{"num_hidden_layers": 10, "hidden_size": 512, "num_attention_heads": 8, "num_key_value_heads": 8, "head_dim": 64, "intermediate_size": 2048, "vocab_size": 8192, "hidden_act": "tanh_gelu", "norm": "layernorm", "norm_place": "pre", "norm_eps": 1e-06, "positions": "learned", "qk_norm": false, "attn_scale": 0.125, "bias": "all", "tie_word_embeddings": true, "parallel_block": false, "init": "normal", "init_std_qkv": 0.0227, "init_std_o": 0.0282, "init_std_up": 0.0325, "init_std_down": 0.0325, "optimizer": "muon_hyperball", "learning_rate": 0.00878, "lr_mult_up": 0.975, "beta1": 0.95, "lr_head": 0.00603, "warmup_steps": 200, "schedule": "wsd", "decay_fraction": 1.0, "decay_shape": "linear", "final_lr_fraction": 0.0, "batch_tokens": [65536, 131072], "max_seq_len": 1024, "doc_mask": false, "train_tokens": 830100000, "max_steps": 9152, "dataset": "wikipedia_en"}
Each number is 128 + 32 x the weight over the matrix's rms, rounded and kept within 0 to 255. Layers, rows and columns count from 0. Numbers have three digits each.

# layer 7 MLP down, 512x2048, rms 0.0325, rows 214-256, columns 320-383
147169126163119137148151071058089122102153127175123111093113153063141119126195102110114147137092201111138124112118154165088102157125156124096106175049100127128110168147132097114102068130151147
107111147115100195100145094151105088138124111118125168085151108100118145083130123122208171134107128143077108088123157100138113099095143104117130072137095190122170126130138128132084124121115116
142109095149093091109128110126137159119135098142105101131121122121170155162166084156145076130100112147104204172120176080134108128102141193121094172133162138080137156129128100107107132121097134
118200077163104100130115168112142119154171155092104167149153136107109183120182119112111143140184156107102115131108128189119100117191134135129119125184149166105158040108182163126116086077100132
172074090112140159099080084171117155116108144166147120170117101134174101122118118103057124143192166117084119131134124199134125150150158122141176150182118139139181117126136118197135153110120127
179111136075110086127156127147150205126164152164112104119074098112122112165143095085112190138135149109127152107147092086133198085110136120171130136139148107149130151193150145130088134091129139
162134081090137060164160145132107115106143080151093147159166137075116100101133101115158147192113093071149129150132115144195092125096203157158115133049127161103112201162135112119172152055150116
157122145083144120211228136140116147153159116096198083164136120175136090134137148196136079135149161168127089082134100166123102093139088112172119107198136110160116152106069075158164156154106125
077088131137104161087095107143074117110156194109122119158167134098128134113126117136137088103152146148105117130090130113131120130198088169143112078108128132170169098100130087074119097094142065
104109044108133136112112092144158142139156125093097107108133122221123118190116107146051120141168156179174147140142151160170210174113089143144141105158096118112183180148087143130154081164114114
146080142118156156170112081094146167120171197125148107076172086197097115119134154149123115146108137106114166177180140158146103099168096163132090111148132161102098163095157125079071109161105143
098104088181192071164152086131158122139158144128136139119130148130208107132137151126155125113120125159095169188084055121153167082144116115122055135073137154136178055112108123122125120095101112
101195129078136063128078090166066108136144174080145130138147089156176150089110137102149117109143164076106058130104136099124098141159156081138129155115102150135091092117139114156094125087100126
112140142150131092214118172132137093121169124128112114189085129146154119157106124081151126151161148097133117164074148123121092095118099120116113108158067134162068128157150106058145160110110117
112153128118132133142089116126073131157098139104126096189103106136135150113140103092108136145082121170172122161147118152104143156122088134175138116131104104071125121125104125164099106144147094
135164172104091163124137089185143120129164149138106117084145180144173202182128111148185131097156178077158146119091131125168083149135140131131106163140123123128152182206150114113107070054124088
136151061143129089125157115098125135072157135111099110119078194089158142117053136160160100153134129142110130145106123168137110152169105122117102163109127172133119060152147086141190159154129092
077151187178148139178135132137122129135052118148144124160151186115125126127193160170105069144174104196097169139142103116112118174117168138123117133107167135125141169140089100156139080078142140
157161145168036148155137104136113191108086145127125165160101110126120123134131101075090146092164172105138095137136088101110100131112130107123113133142083168190080158164137119114117109109134182
103137147160117119167136091143156147165175117120126089140164116144038144108173125068135125088133161153169127066166150152121158191104175162133110152161162124090120083183111143121093129095067144
093130110147137195212137074165194113185104106163124142119155182232094115118078107149165179148099148133129144141120086146134119087096112146127095161073118135133161091129131121146088094146076150
114100102093085123122136145134141092121114112119160235199180142136133097120099127123151139124057122115146110123124165182181150100171126162130108127109153102134100162105142081112159132096168135
130127128152127133118132097129113077199206158144147135131119146111135124115142096069085114113145106099169119146104114074121184117139169147175119181150205149146181170105140144096111121106152145
121149167160088131153128175123131063120135173154156141102093151184129165137147155098126162104120130176121125060140169120101078124139103130175142101126033145120137136128138139111066125162102117
106130072168133097113129157141128159118143120107157126157153097133116129168102171130108136130126148182159107124122070121129109132122202117119139085131154122083152234135096126167095138111100111
072076156130088153115110145124171138089106187124149137124188176148117194093064142161109141147105098148123142144141121146133165139157127103102103134108116149085093197164153163161126097129114111
145130131168156142108093115157105102134128141098139115047133134114193101164121148143119091128145140093126069114090121139146162158186136112176117111135112141093182077118104129125087111126110140
112139127138140112190089147185174100111079114098132148151164097128072092147086115145149123150124087073128169173093106135090148135154117111152144107086151101127091127091059092138092121128067145
072133097132173147133150140140109119143151129076075066091115159182109115095106162147139142155199149145177137109130115149157120146068080125144066148098179134120113078134123181121109105141172087
157139056090109195151145085082134123126142108113111090107096089137098129133137138096117124138243153116134138185094148122100112130130127141121143152153127106144080139086197135082110121130124154
134132127111150097143173150143138107121127122157142172174130106175117160179128110074092098175112048120157164132152138090124122119101114125082155098095092152144101143102194124107160155090109119
111123122174171133110132102141149136111167097157139157062161132164126123173088161157129076119158097116110099112120089159155187103096120059101142054110143132110087107063161166172134103079120105
101148142131133088088122077130139148141116194130137142097108056128130125129106125175141071127105125074110092136154144156200145104156177149194109186093130084138142183171166083087132129118165110
155120106107127118214200109110119089166120078132134099129114159084126128190161149123124134131151112143193154172116074117109168134188127143148121076136060051082079147113152142104156139151091136
117161161101146103153158128169133155085132124160159126149111136088156133126113190050198157149083171130166105071128100103147184097157157167090121121174111110104177085143121142183142095110106091
075060131116133176082130122109135151073139143160155109120120106117173070094111086127155110149144155120137135080096210112116091134129128128118146124145104134109113133169076117110075147126166113
135151141126137110181127088186096113075190143117084093029140137133174124086124094157184140128122168103149137047091142162151121142128141132113177168137115125184146123142129135087109125133093147
163121110213151102130121111147149135069163188129147067153129169129091087118164143165130122114155108124175144171143118123075194123126098081131129064091150142136173107166110127081152134128103086
147156109130139115134116142106112130071098129138115161109079139104099148130101177117114171180171155117118138112125123086125058142127133127146157128060104135097082129177171115113095107108138157
161127170156139093099134137143091126169208068177136124125165103195103040181144081128130057133159151172118143122177143115089145118137128103130060119099130172181133058144126143151109185145126110
160136139138106079178137082155055130088139082111145181129133147161177118140133141171151186185190135145082145181117153133124142082163172107135102094110094151191185147155131081120126123097079101
113122072129125135152194114171134106086142117125106128101140132143164097150120101088173141170153127101152174094110126134135106151142137135084114125092099128104180142161112120172100124169140122
155065118152130130138096116147158115147193128122097137159152178111094123139100102197154158146126102121149146120089072160139117063137158114136117155078174169122121135119161146103173159094153113